python train.py --n_layer=12 --d_model=64 --n_kv_head=2 --head_dim=32 --d_mlp=256 --norm_place="pre" --attn_scale=0.177 --init_std_o=0.0148 --optimizer="muon_variant" --beta1=0.9 --warmup_steps=25 --decay_fraction=1.0 --seq_len=512 --dataset="wikipedia_en"
Each number is 128 + 32 x the weight over its row's rms, rounded and kept within 0 to 255. Layers, rows and columns count from 0. The size above them is the row's rms in percent of the matrix's.

# layer 3 MLP up, 256x64, rms 0.143, rows 157-209, columns 0-63
size [ 97 101  90 100  95  98  95 104  94 103 103 105 108  57 101  94  98  88  96 104 116  92 101 103 114  95  97  88  88  96 100  98 106  97 112  97  98 114  91 106  99 107  91 102  90  89 120 109  91 104  81  99  97]
[[103  78 140 170  92 122 118  84 112 134 167 190  68 140 151 123 100 195 141 142 111 120 164  83 150  82 111 121 107 108 220  97 132 112 127  94 139 106 163  77  72 137 151 126 113 114 141  91  62 157 111 102 132 176 128 133 150 102 103  85 144 144 105 126]
 [175 180 130  89 135 113 116  92 124 159 146 181 124 106 156 164 120 118  69  99 130  79 142 106 101 122 165 107 131 109 169 131 203  93 115 175 102 156 105 114 106 145 132 151 107 193  95 109 166 107 131  69 158  75  78 110 107  73 146 101 125 113 170 161]
 [117 142 174  76 150 125 118  74 200 110 131 193 129  84 121  90 113 143  92 106 153 133  96 126 152  92 137 155 146 101 155 124 131 164 144 158 136 130  87 158 127 119  92  94 146 108 144  93 118  75 102 112 186 188 122  78 165  89 158 143 119 192 112  65]
 [167 172  94 138 125 121  87 136 136 134 133 174 112 130 163  98 100 160 141 160 126 126 200 142 115  94  88 225 153  72 155 100 135 145 166 132  99 165 129 157  73 110 172 130 125  83 153 153 145  99 194  82 171 144 121 100 104 120 159 116 170 148 109 116]
 [124 122 141 158 104 152 129 162 169 100 149 218 157 103 153 113 162  70 187 155 161  79  98 100 170 111 188 172 113 156 133  98 193 142 153 102  95 169 148 124 153 141 152 152 127 152 123  74 113 154  80 132  75 134 132 122 118 157  94 133 144 139  92  96]
 [193 173 102  89 151 162 133  95  97 148 173 138 144 124 132 136 108  73 121 126 111 126 148 115 125 116 138 136 129 138 177 140 177 139 189 209 117 134 133  47 150 165 100 132 154  96 144 127 125  78 175 124 138 170 114  78 110 156  89  77 120 137  81 176]
 [167 157 169 104 109 113 111 109 113 103 135 145  85 162 141  94  90 167 127 152 158 140  90  40 103 145 114 152 107 122 148 171 171 145 138 143 133  81  78  99  98 159 138 143 120 155  74  74 160 119 168  58 157 116 175  73  96  96 105 140 118 140 115  81]
 [155 127  72 186 137  48  69 118 124 152 188 111  72  67  67 124 128 159 114  91  92 177 197 137 155 109 116 133 143 141 118 141 125 128 126 147 153  96 111 128  73 146 137  91 152 110 103  77 131  97  95 147 121 122 157 113 105 100 120  86 167  99 133 126]
 [153 104 187 102 154  85  97  92 157 141 136 147 120 144 110 151 138 170 130  49 106 139 200 104 153 111 200 166 136 148  68  98 122 115 169 144 139 136 124 100 124 135 161 156 112 134 157 145 177 149  94 135  35 119 174 150 136 117 123 152 134 100  82 120]
 [153 100 145 115  98 147  98 162 171 122 150 135 144 134 108  56 126  57 107 219 157 107 113 111  83  49 125 147  92 136 127  98 202 103  88 136  66 144 148 162 128 118 124 109 100  81 158 140 112 176 114 135 117 151 129 164 135  83 131 130 105 142 124 117]
 [150 147  76 141  76  94 142 149 100 136 142 180 146 164 138 139  86 171 126 165 142  90 109  95  86 156 179 193  97 151 201 104 175 115 191 147 152 119  76 125 150 130 116 163 109 148 158  91 129  87 160 103 132 105 148 118 114  69 115 103  91  97 142 108]
 [126 120 142 169 182 152 134 118  76 166  95 149 123 118 125 120 121 138 150 124 138 110  56  88 104 133 135 184 118 111 157 137 180 134 166  87 131  83 110  94  87 141 110 165  35 125  96 100 157 155 166  98 109 126 147 183 207 164 112 128 147 165 141 156]
 [138 155 102 155 147 181 115 180 112 102  87 166 171 165 149 143  98  95 175 154  91 208 171 109 171 151  69 119 130 152 183 120 124 102  96 120  85 187 116 103 138  75 140 124  80 139 111  73  98 116  99 165 133 118  98 122 134 138  97 101 118  95  99 119]
 [ 82 131 146  98 145 134 148 145 121 167 146  87 107 145  91 184 122 102 125 129 109 117 145 106 113 117  97 139 142 120 140 165 131 103 122  96 183 141 121 117 199 161 186 178 125 150 163 150  90 192  94 140 184 159 102 111 144 152  97 127  48  61 166 170]
 [117  62 160 204  96 156 152 135  81  82 118 149 124 124 181 144 109 147  83 122 178  99 112 176  74 112 165 182 107 112 168  91 156 107 145 116  62 141 101 144 129 111 136 107 162  79 137 102 145 131 132  90 164  93 150 161  93 112 110  77 160 131 111 111]
 [125 113 116 138 108  88 142 123 144 110 131 114 165 114 154 122 176 105 114 145 158 121 151 144 130 124  75  93 163 155 152  74 150 186 141 125  21 122 111 107 165  68  75 161  79  78 122 128 170 116 161 139 110 108 107 104 136 196 141 115 125 112 162  64]
 [106 118 152 136 170 138 101  98 158 166 128 168  61 102 101 105  39  83 164 162 112 145 173 136 132 130 108 146 112 145 145 195 198  95  95 144 142 116 113 181 132 165  96 125 102 160 135  98 121 144 172 120 152 106 185 145 178 119 144 139 134 139  68 124]
 [137 129 163 166 151 111 133  98 102 127 152  80 141 115 132 100 138  70 178 180 147 157 135  87 191  83 176 149 154 138 139 121  54 141 144  96  96 189  94 135 159 133 120 104 118 112 155 171 128 149 154  60  86 164 108 152 140  78  95 112 102 112 124 183]
 [122 124  81 117 139 121 164 210 118 194 107 118 124  84 175 112  59 129 128 176 110  90  96 114 143 119 133 133 151  90 141  84 102 128 167 130 125 103 142 163  65 142  88 125 136 174 108 106 146 127 159  69 111 144  91 138 148  62 150 142  89 173  83 116]
 [129 160 111  83 143 147  78 147  89 146 116 104 160 155 186 141 107 133 150 132 134 115  85  82 152 109 155 133 127  93 133  79 130 142 148 109  64 140 157 153 182 129 105 137 149 181 133 139 138 145  74  67 138 200 124  89 111 173 121  48 141  83 125 173]
 [ 77  68 100 168 156 122  86 113 151 187 130 158  89  92 111 132 179 131 105 115 110 131 126  78 136 143  95 103 160 119 111 135 107 109 124 157 119  98 128 157 167 164 112  94 138 164  95 104  98 166 133  44 138  89 119 126 177  72  96  89 167  88 152 181]
 [142 151 149 130 172 136 134 117  64 104  77 151 171 142 130 137 162  75 155 129 159 107  90 114  77 177 160 134 197 101  91 163  49 129 126 126 109 208 130 178 122 162 163 145 112 132 113 135 134 103 125 161 123  88 148 120 163 112 169 113 191 149 131 129]
 [ 83 170 129 131 146 108 138 129  99 115 121 154  99  80 123 164 127 140 120 139 122 137  85 114 140 167  69 174  84 106 185 164 119  98  51 120 140 160  70 120  79 117 150 105 169 100  63 127 139  83 110 128  74  55 159 157 133 161 137 157 138 162 110 141]
 [160 126 149 195 126 128  82 126 117 191 164 158 148 156 127 110 131  73 150  90 181 102 134 114 140 120  95 117 159 108 152 129 174 134 107 112  82  65 138 128 187  84 123  95  95 123 138  72 134 169 132 100 133  97 129 158 154  38 105  91 106 126  99  92]
 [196 116  78 121  65 129 105 135 204 153 147 167 104  55  97  42  92 123 111 175 115 129 148  99 112 142 119 137 130 144  97 105 113 143 146 153 107 133 142 147 123  61 151  68 129 131 125 178 170  95 114 146  90  88 126 140  94 152 151 139 127 154 150 134]
 [167 129 153 123 181 130 115 116 106 155 162 185 159 152 161 133 143 144 103 126 169 133  87 177  81  89 132 116 120 114 169 101 181 126 178  88  86 176 155 161 174 146 138  92 126 121 169  83 138 142 139 141 160 159 150 101 114  41  78  84 139  98 113 152]
 [103 156 144 169 180 130  66 143  67  79  67 144  85 135  97 109 146 161 171 145 134 181 116 140 147 144  95 111 119 109 129 102 148 159 118 136 127  75 172 203 123 118  92 106 108 100 123  91 162 153  73 130 102 136  98 117 110 188  69 157 148 121 115 102]
 [211  95 122 110 136  99 111  95 147 148 155  97  96 152 132 138 127 113 113 142 149  93 145 153 128  75 105 117 160 133 176 104  94 132  92 182 144 115  98 150 164 132  92 105 124 160 194 165 170 105 199  90  81 102 153 154 133 112 150  64 149  92  70 122]
 [ 79 124  98 144 142 153  42 111 130 109 131  79 115 149  84 111 114 152 128  85 123 193  78 125 163 141 107 128 133 100 174 110 174 129 190 121 129 117 106  83 130  95 105 151  67  95 178 150 104 101 138 111 120  84  94 168 121 157  74 167 148 149  96 162]
 [101 115 157 127  96 122 175  38 100 111 120 214 100 139 152 133 123 135  89 129 162 108  99 139 107 121 101 165 145 173 133  99 110  97 151 124 131  68  90 159 133 126 122 128 109 180 106 137 184 193 147 191 143 101 128 133 140 112  66  96 151 128  92  97]
 [ 88  57  94 161 131 167  57 104 126 106 101  81  93 158 155 134 166 132 122 114  63 120 188 167 128  70 156 152 164  84 148  95 140 125 121 177 109 178 121 174 141 108 124  82 152  98 116 157 114 136 150 168 118 147 134 131 163 104 176 153 166 116 110 105]
 [142 122 174 135 142 159  84 138 173 152 160  92 166  83 113  98 148 150 139 163 115 178  98  58 162 171 130 111 130 134 158 182  94  99 120  55 120 119  72 121  73  72  57 120 121 119 120 106  89 124  97  99 171 136 144  84 134 169 132 127 133 148 120 143]
 [ 98 117 111  59  98 143 112  92 181  96 152 176 121  95 145 146 147 125 160  84 130 145 125  99 155 133 115 141 112  66 164 113 113 157 134 132 103 177 159 210 136  96 153 102 143 100 146 151 141 100 169  48 157 112  97 103 127  83 103  88 109  78  84 121]
 [129 137 135 104 114 116 113 135 102 119  96  90  76 126  73  80 117 228 134  91 150  99  91 118 170 137 104 107 152 101 170 103 118 125  93 144 170 100 139 148 106 164 160 116  53  64  88 124 157 116 139 149 126 133 156 123 120  91  94 124 183  76 164  93]
 [182 167 152 164 150 112 138 150  83 116  72 141 184 105 153 112 107  76 123 145 126 149 151 121 162 141 102 131 174 165 161  78 134 152 182 120 140 176 167 126 156 108 128 113 122  92 155 128 152 160 120 145  74 118 127 197 135 115 136  84 213 177 168 134]
 [143 123 154 133 185 164  61 178 184 141  94 174 108 108 110 118 181 114 144 173 151  91 143 117 132 153 104 151 139 120 123 118 150 126  99 118 102 180 123 128 137 123 143 162 113 104 126 128  54 132 145   8 147 100 138 108 111 167  87 173 110 120 155 117]
 [183 177 167  86  82 129 126 113 138 117 144  70 162 151 142 100 110 166 109 111 136 124 187 140 154 154  69 107 120 129 140 189  81  56 120 121 164 160  94 142 145  92 117 121 119 158  80  81 169  95 135 131  82 129 192 139 136  93 146 146 136 126  84 159]
 [171 167 162 123 145 124 165 139 139 140 149 130 157 128 109 125 166  82 155 121 160 108 105 120 128 147  75 104 132 155  78 140 126 147 127 150 146 157 161 113 152 102 101 158 120 103  65  90 119 163 130 134 157 125  82 108 200 123 173  44 170 217  80 106]
 [189 162 101 137 175  65  74 135 181  96 126 124 101 103 107 111 148 131 142 165  98 115 205 181 109 165 112 101 158  96 144 164 157  53  78 135 156 110 132  91 126 132 139 178 122 130 139 119 181 160 122 173 121  76 122 145 100 138 125  99 139  96 103 127]
 [116 136 106 124 127  45  99 110 112 119 195 161 104  95  80 168 109 176  89 134  71 114 177 104 167 123 129 223 145 111 135 165 117 173  98 154 108 139 114 117 153  73 116 136 133 163 143 168 112 155 133 105 158  71 116  97 117 128 107 120 151 140 157 168]
 [161  89 151  80  82 132  82 119 145 123 183 147 105  97  92 102 132 104 144  96 141 107 171 107 128  87 112 129 166  90 110 144 107 110  87 149 159  78  93 163  79 153 113 140 104 127 120 129 131 186 125  81 138 135 124 151 128 196 161 108 229 117  83 160]
 [159 137 134 128 151 107  93  97 158  92 115 148 146 175 142 110 103 108 191 112 181 136 124 127 130 127 125 112 113 106 131 159 107 170 161  63  45 212  71  61 126 144 115 124 141  87  73 109 117 141  58 126 150 154 117 166 140 143 138 143 127 173 138 127]
 [125 183 117 130 118 147 123  59 130 111 128  91 143 139 107 136  78 139 119 141 146 146  62 135 130 122 186 110 153 124  89 125 220 104  35 137 133 144 161  88 121 154 133 125  59  89 169 132 138 153  80 129 141 124 126 124 165 168  92 144 160 114 111  83]
 [ 70 103 105 157 142 116 149 124  97 133  99  99  64  90  39 159 158 117 129  91 138 177 145 139 120 158 111 111 167  83  95 109 127 138 129 154 101  86  99 164 131 118  45 155  83 113 153 166 168 187 116 113 144 148 139 119  96 137 106  90 163 157  96 106]
 [100  84  84 111  99 155 119 101  78 152 151  91  99  79 168 122 177 115 126  84 140 141 145 138 147 172 107 122  90  85 111 138  69 110  43 149 118  85 114 170 118  88  75 135  97 121 148  90 145 186  85 123 149 116 106  89 140 137 106 156 184 107 125 103]
 [ 94 131 176 129 146 133 126 130 128 182 101 149 117 102 133  98 166 111  95 139 171  90 127 152 121 204 170  93 135 122 117 109 132 109 108 130 106 147 140 169 149 171  25 182 145 158 109  91 133 142 171 106 145 105 148 149 172 102 124 190 121 145  61  84]
 [152 117 137  98 172 154 104 109 165 164 140 111 106 124 111 131 123 181  99  63 120 173 125  73 160 145 153 139  92  99 111 130 167 152 106 149 151 117 134 132  68 110 118 139 137 196  50 138 121 104 142  84 162 123 155 103 176 142  64 126 178  59 116 156]
 [102 103 152 189 146 153 159 141 149  96 118 184 133 138  95 145  79 119 145 157  88 130 142 138  95 131 113 102 154 152 199 101  99 161 106 194 141 109 101 131 145  95 105 104 105  94 110  97  94 155 120 116 131 115 154  92 175 145 131 133 139 167  10 162]
 [157 152 128  50 128  70 114 131 124 130 114 128  97 121 146 175 129 134 175  76 138 121  92 120 152  96 135  68 143  71 131 133  99 134 136 143 124 114 114 150 196 150  94 120 174 141 136  88 149  71 176 144 113  89 175 182 125  90 148 106 160 122  49 142]
 [243 168  78 108  82 168 145 143 152 137  98 105 120  82 137 142 157 122 103 101 137  69 155 120  82 133 107 139 135 162 116 130 114 166 170 130 106 147 106 101 124  81  68 116 140 151  79 161 154  63 116 105  70 123 124 125 121 116 145 164 119 122 109 169]
 [ 94  81 119 123  80 117 146 105  81  89 147 132 172 140 155 122  88 105 138 101 215 152  87 127 173 100 153 141  97 182 151  77  94 189 108 118 118 141 121 176 186 103 143 145 146 104 166 148 129  71 153 146 157 119  82 172 155 124  89 115 106  99 109 133]
 [163 135  92 144 121 138 113 163 174 139 153 121 106 120 138 119 155 131 107 139 145 129 119 175  92 105 179 196 128 108  91  84 174 202 121 185  71 160 114 118 143 124 100 127 167 110 135 145 106  94  98 170 162 107  89  84 161  43 162 144  89 113 155 150]
 [145 136 121 146 131 163  81 159 142 101  70  65 153 114  86 138  88 152 144  74 142 130 142 122 119 120 173  75 112 132 132 183  84 161 110 158 118 126 141 104 143 115  78  97  83 179  96 134 127 132 172 109 126  91 162 170 187  90 170 163 139 173  79 169]]
# layer 3 MLP down (transposed), 256x64, rms 0.0906, rows 157-208, columns 0-63
size [ 95 107  87  96 105  99 101 115  93  92  83 104 104  62  98  91 110  95 112  92 105  96 106 117 102  90  93  89  94  97  96 107 104 102 122  95  96 111  89 105 101  98  93 100  97  98 116  96  95 103  78  95]
[[131 192 194  93  88 100 121 195 155 123  74  78 114 116 117 144  79 151 144 127  91 166 138  98  82 111 163 153  95 133  98  82  80 127 149 140  89 103 125 128 145 121 121  64 111 129 147 133 142 139 103 112 175 141 164 162 140 197 147 154 177 149 157 153]
 [156  53 118 161 174 171 115 133 116  79 153  92 146 123 117 121 154  94 138 158 182 125 140  95 115 136 145 102 128 134  51 158 182 135 174 106 141  63 138 174 161 140 116 138 138 115  95 179 144  52 150 154 137 175 142 120 131 101 131 145 157 135 150 190]
 [119  97 118 166 104 175  92 141  52 125  91  49  90 183 111 113 153  91 136 142 110 119  73 135  95 181 133 121 115 145 105 105 100 126 154  94  83 131 146 143 156 157 135 173 134 174 148 149 130 171 129 131  85  64 138 149 112 133 105 157  68 107 173 164]
 [153 137 140 132 126 115 102 138 128 142  85 160 144 155 110 196  53  82 113 101 167  94 108 203 115 159 127  94  86 204  83 112 143 163 131 162 144 118 131 117 156 121 123  61 107 121 135 132  85 135 125 157 112  93 198 179 156 155 127 167  98 108 128 120]
 [144  83 124 128 153 112 106 141 112 133 118 102  78 118 142 181  99 126  94 107 102 144 159 103 117 133 124 166 120 160 164 158  92 108 183 132 109 167  89 112  80 100  92  83 202 158 154 199 123 170 148 154 152 168 192 193 139 117  82  97 144 158 152 129]
 [126  99 127 205 111 107 106 162 157 121 123 105 152 152 101 164 113 153 109  88 172 123  92 151 116 148 100 159 147  92  72 167 165 101  83 103 121 139 128 220 148 109 174 141  78 146 121 116 127 204 107 144 167  73 128 128 119 139 181 120 164 116 153 163]
 [106 114  78 168 139 127 108  87 119 147 184  83 164 135 123 123 163 143  75 132 142 114 128 102 172  70 113 117 151 136 171 148 115 105 110  99 151  67 165 132 140 131 137 137 172 199 179 146 140 149  93 135  77 153 135 206  92 106 178 189 135 135 155 129]
 [166 108  89  99  87 184  71  94 126 103 113 135 146 181  78 168 123 105 152 105 149 148  73 116  92 120 125  99 134 134  94  95 138  66 162 140 161 136 112 132 161  91 134 159 123 129 120 112  92 147 132 124 181  98  63 167 110 122  70 144 116 131 213 103]
 [112 128  64 156 167 112 168 141 138 114  98 128 148  82 114 119 125  58 105 181  98 119  98 156  95  99  87 156  93 124 104 114 149 164  85 126 145 114 136 138 111 155  66 160 158 139  67 175 110  78 125 129 185 167  99 104  79 119 160 182  95 149 104 157]
 [ 70 144  92 132 154  96 120  77 114 135 120 141  76 144 117 181 187 194 125 117  69 146 120 136 129 134 112 146 187 128 154 188  60 153 133  70 146  94 100 133 150 141 142 165 138 170 118 106 151  76 110 149  89 122 147 135 148 109 130 169 149 102  66 153]
 [ 74 135 115  81 123 154 104 115 169 104 114 105 158  71  96 128 150 104  82 130 137 190 156 149 146 120  67 116 137  89  86 119 120  83 106 115 134  86 173 123 103 111 129 124 114 110 153 179 140 135  93 161 154 163 162 130 194 183 181 136 158 173 176 175]
 [142 162 112 111 101 168  69 128 160 132 101 113 100 139 115 154 220 180 156  86 130 111 131 161 165 106 142 133  93 129 108 150  85  97  92 151 191 189 153 127 193  98 103 112 120 109 146 156 115 117 132 150 169 122  56 151  77 106 168 104 123 102 126 116]
 [112 133 118 152 146  94 129 146 159 149 166 141 118  99  80 158 121 135 136 119 127 151  82 126 148 182 141 136 164  93 163 109  48 110 125 156 128  78 104 163 192 166 164 159 139  99 167  88  96 162 136 105 152 102 182 101 107 186 131 122  78 193  71 137]
 [200 115 105 158 110 136  83  95 131 108  95 155 147 139 132 105 142 163 133 155 172 124 123 135 154 146 136 124 116 112 147  81 132 154 145 165  54 149 155 101  85 137  63 101 113 124 105 115 108 103 143 110  88  94 139 135 107 101 148  99 247 180  87 100]
 [111 202 157 121 136 135  86 104 138 143 138 121 147 164 113 104 152 129 103 185 119 109 154  75 149 152 130 112 115  95 130 127 105 180 165 173 167  70 137 139 161 196 110 188 125 117 133 116 176 131 150 193 168 109 139 118 129 161 127 218 123 141 149 174]
 [146 115 146 101 138 176 147 141 108 113 107 133  82 154 132 159  70 133 119  90 107 144 106 113 114 137 145 192 129 158 126 159  89 105 126 125 213 134 146  99  79 162 166  60 173 173 120 141  80 114 120 127 167 144 120 162 150  64 192 160 135 166 116 174]
 [138  89 121 155  85 166 135  95 205 113 151 152  61 128 145 121 150 139 127 141 125 121  62 123  98 151 116 155  77  78 144 143  84 149 140 112 120 143  99 140 104  96  67 102 124  96 143 116 161  77 142 120 103  75 167  72  72 113 185 136 138  95 154 169]
 [100 125 124 145 100 191 121 155 197 113 131 146 126 143 110 112 136 164  65  82 158 116 109 135  75 121  61 113 111 114 136 146 172 153  74 179  93  78 140  97 110  91 134 159 136 127 148 132 216 117 151 191 174 101 150 100 125 151 149 125 100 126 131  96]
 [164 104 120 123 116 217 113 142 133 114 140 145 187 102  82 164 129 133 139  72 109 147 155 168 119  89 157 117  55 173 121 193 127 114 129 134 152 108 120 138 144  84 122 153 147 123 181 165 130 121  71 134 179 142 184 103 121 152 134 112 194  80 137 139]
 [117 145 152 149  96 128 141 140 140  78 105 110  54 101 113 152 130 123 114 120 165 152 158 131  88 147  91 107 156 156  98 173 102 136 108 125 108 136 167  43  87 205 120 126  82 141 139 117 117 143 187 187 128  72 141 204 151 114  90 129 130 170 124 116]
 [132 139 158 111 112 133 171 114 103 161 116 126 130 130 126 175 156 153 107 146  86 188 206 150 180 146 118 122 177  85 152 149 122 149 121  74 161 120  22 143 161 156 142 158 132 130 135  89 123 124 143 140 154 178 155 170 123  69 138 152 173 151 161 100]
 [114 123  83 122 107 128 183 136 137 110 135  90 123 113  97  94  53 130  80 136  92 168 123  94 139  74 138 165 136 143 155 127 194 139 140 174  98  95 153  89 181 108 142 140 160 143 170 116 101 181 141 112 100 136 166 122 135 160  82  91  61 132  58 117]
 [139  80 116 117 142 187 128 123 118 134 204 160 107 158 166  91 136 149 177 105 134  99 158 111 130 118 182  74 163 169 138 108 112 148 149 114 119 115 203 156 124 148 108 153  77 190 185 129 120 119 119  74 104 138  86 121 167 124 127  58 125 120  84 129]
 [ 69 115 163 101 167 144 202  97 143 131 123 181  84 105 147 138 122 139  92 140 117 171 134  93  68 135 141 121  87 169 100 112 152 168 139 119 176 151 146 141 124  35 186  80  96  98 121 108  87 105 139 103 106 146 103 144 133  91 155 145 129  80 122  96]
 [124 173 175 104 157  97 204 124  65 115  80  82  83 153 149 135 148 129 137 112  87 152 143 175 153 115 177 101 141 112 163 165 135 159 144  92 141 115 129 106 143 110 131 163 111 136 103 105  78 161  91 159 125 193 102  97 145 166 132  76 110  77 103  78]
 [ 94  97  99 173  75 107 166 119 143 105 121  90 116 111 138 152 102 112 114 163 156  96 143  69 154 154 116 153 157 151  89 161 136 138  61 192 178  87 112 126 149 145 159 150 132 137  62 130 127 117 149 171  65 103  94 174 156 202 149 151 104 138 114 110]
 [135 110  59 204 154 126 169 139 138 171 156 139  85 151 134 148 141  55 122 145 147  64  99  63 148 160 122 104  93 162 108 102 132 111 122 157 135 178 161  78 144 146 175 136 116 128 185 109 106 127 171 103  84  92 118  99 128 101 138 119 178 129  99 112]
 [ 88 159  72 121 140 112 121 131 129 119 114 149 173  86 174 118  81 117 114 148 167 140 105 121 137 153 121 106 125  88  44 136 179 162 157  73 123 191 145 125 126 117 180 175 150  56 110 147  88 137  78 160 175 146 135 125 164 134 134 119 161 168 170 109]
 [192 135 122 111 121 104 154 120 128 146 110 172 153 100 144 121 131  81 140 165 138  60 187 161 134  94 150 106 116 114  78 111  76 161  73 107 158  90 133 170 141 126 120 142 189 124 158 113 132 143 123 157 134 187 127 108  90 128 165  92 136  64 192  73]
 [181 113  83 102 145 136  77 105 117 147 121 105 148 101  97 143 132 102  95 138 108  92 205 167 101 105 188 115 121  94 125 180 167 167 131 158 111 156 155 116 170 155 107  98 159  68  89  99  81 137 149  93 171 193 101 134 170 170  93 148 135 126 143 123]
 [133 144 136 173 140 102 174 170 126 126 142 197 192  74  68 168 109  84 123 157 166 137 126 100 129 175 135 103 110 108  98 101 113 145 136  88 135 107 129  91  72 162 130 186  94 124 152  80 169 131 132 125 162  82 103 139 114 163 108  68  91 154 130 167]
 [171 139 111 157 146 151 175 142 100 147 153 123 131 137  77 187 192 127 114  97 193 152 123 155 118 123 145 153 112 154 146 136 171 142 106 191 153 119 176 142 175 165 139 185 161 104  73 161 190 158 106 147 135 155 140 150 128  74 117 180  99 114 150  93]
 [119 114 151 204 184 140 167 158  57 209 132 134  94 146 138 115  87  89 112 213 110 103 141 111 118 123 122 125 144 176 128 125 137 122 109  95 121  78  99  92 140 144 129 106  75 150 101 123 152 125 138 223 130 102 141 125 142 164 137 145 120 118 161 116]
 [147 147 101 164 146 133 145 101 137 141 182 148 202  65 105 133 186  90 154  81 122 140 130 114 140  86 127 143 144 172 116 113 138  60  87 146  50 159 122 150 154 119 122 122 154 175 205 130 108 126  81 120 106  84 137 124 121 157 166 102 103 171 132 103]
 [ 60 150 106 175  89 174  70 164 109 134 122 149  96 151 153  85  65 102 148 156 152 171 150 138 103 166 149 141 121 198 118  98  85  95 132 144 117 127 105 180 161 113 125 132 104 113  87  96 185 177 116 116 134 138  97 142  99  68 131 128 137  68 138 113]
 [108 155 123 203  97 116 187  79 121 109 142  92 141 146 126 105  71 101 109  84 104 229 127 128 163  93 146  95 128 123 111 161 116 133 124 124 108 142  97 123 117 128 160  90 121  82 132 110 169 138 106 226 130 164 138 166 138 107 156 107  95 128 118 171]
 [ 80 133  52 163 134  92 112 151 142 108 144 171 141 102 152 147 121  92 163 165 122 159  50 157 168  69 175 114 151  96 126 149 140 107 156 141 118 124 102 135  59 176 134 108  81 125 175  64 148 144 145 155  94  82 118 155 128 106 151 121  88 138 163 107]
 [ 92 116  94 157  73  87 109 170 131 154 107 152 120  88 102 144 172 202  73 110 101  80 147 149 147 119 133 171 183  70 155 109 126 128 119 117  85 146  94 103  98 136 155 142 114  88 186 129 141 137  85 133 128 150 188 109 103 123  67 140 122 125 188 155]
 [ 79 117 166 143 128 180 108 121 120 160 160 123 152 187 167 127 126  91 123 103 110 114 127  85  97 118 157 143  90 185  95 113 118 202 217  90 135 173 114 118  98 156  92 129 130 147 145 158 104  75 167 140 118 150  81  73 161 101 131 153 111 106 155 163]
 [193  69 132 146 167 176 114 137  85 205  68 116 154 181 130 124  93 109 173  87  97 112 106 167 173 127 134 142 109 147  73 169 152 121 128 176 124 150 158 163 155 142 171 133  71  92 158 145 117 129 140 127 152 122 144 176 157  91 165 109 100 126 141 135]
 [113 160 147 109 112 155 176  92 145 129 114 103 144 136 157 124 183 167 116 154  98 124  74 104 195  96 173 174 158 158 150 136 132  97 126 134 134 160 149  80 115  97  73 167  79 140 141  95 205 121 104 139 167  98  86 117 135 143 104 194  82 173 141 127]
 [109 143 114 108 150 174 122 102 145 184 115 103 157 101  96 172 144 139  51 125 122 121 140 112 152 122 121 139 112 140 149  82 151  71 123 118 194  66 155 170 134 119 123 134  68 155 193  90 155  46 162 125 142 107 140 128 135 143 133  76 110 141  65 140]
 [142 125 143 117 128 125  80 141 101 127 152 175 155 141 115 139 168 142 176 101 139 138 137 129 137 121  79 135 108 103 128 136  10 155 169 162 125 134 117 141 130  97 157 172 167 171 143 138 153  94 144 125 151 180 152  90  90  85 148 112 168 192  76 194]
 [170 151 172  78 110 111 134 148 199  85 105 118 143 144 182 152 141 169 121 178 142  78 102 123 197 159 145 173 103 141 131 122 140 100 162  91  90 177  91 125  79 104 185  99 117 149 119  99 131  92 119  92 106 143 147 178 122 130 193 154 121 154 149 133]
 [174 168 166 108 142 109 148 163 165 112 110 123 106 142  79 116  91 137 127 135 133 119 109  88 102  90 165 175 186 127 153  83 200 130 230 128 164 117 144  97 137 158 160 116  76 130  91 102 123 105 123 101 136 117 116 160  62 140  88 130 183 116 126 145]
 [136 130  77  69 133 143 117 125  94  75  98 116 178 153 143 168 116 183 181 134 106 139 143 144 117 108 123 132 139  93 113 189 116  93 139 143 130  93  65 148  64 103 118  86 127 123 136 171 154 111 109 121  98 123 135  97 113 182 129  37 170 145 149  71]
 [134  72 106 157  96 133 118 157 138 152  98 111 130  99 110 138 123  82 136 129 153  48 127  94 101 102  85 137 141  60 123  89 126 160  44 169 108 136 106 159 135  86 152 108  91 196  67  89 137 108 134 135 117 115  98 175 137 150 118 171 114 116 182 116]
 [138 107 113  85 146 111  87 117 101 180 124 146 136  86 132  62 163 142  81 105 108 126 154  96 116 139 117 133 117 102  97 113 155  60 148  72  47 119 119 144 156 147 151 173 109 155 177 138 184  66 138 109 113 140  79 196 115 175  99 140 124 137 144 133]
 [116 112 158 171 157 144 111  95 114  55 122  95 196 124 126 111 131 105 127 182 112  83 144 152  96 149 107 163 141 147 108 179 176 123 130 112 177 164 117 144 104 172 160 227 130 114 134 145 102 137 104 181 123 165  59 163 112 162 131 127 115 124 149 160]
 [ 23 100 152 165 142  66 106 118 129 107 133  71 157 146 125 127 186 107 130 103 120 173 104  89 141 125 137 174 120 115 137  91 120  86 160 166 145 140 160 157 121 128 166 131 137 106 179  90 105 140 160 155 192 100 171  76 160 160 124 113 148 112 169 145]
 [196 153 154 144 144 165  99 191 146 131 122  83  91 102  96 122 167 161 112 134  60 119 158  93  88 116  75 139 136 126  99 166 136 105 155 126 104 151 104  80  46 109  91 105 112 162  93  98 119 151 100 104 121 107 161  77  68 106 129 144 159 160 142 141]
 [ 82 116 142 167 132 158 108 105  53 101 105 122 142 117 138  98 135 121 177 115 114 108 135  71 184 142  87 113 145 146 188 158  80  95 139  48 126  96 120 181 148 124 140 121 124 155 149 100 140 114 158  60 118 147 165 183 128 200  97 128 135 129 113  99]]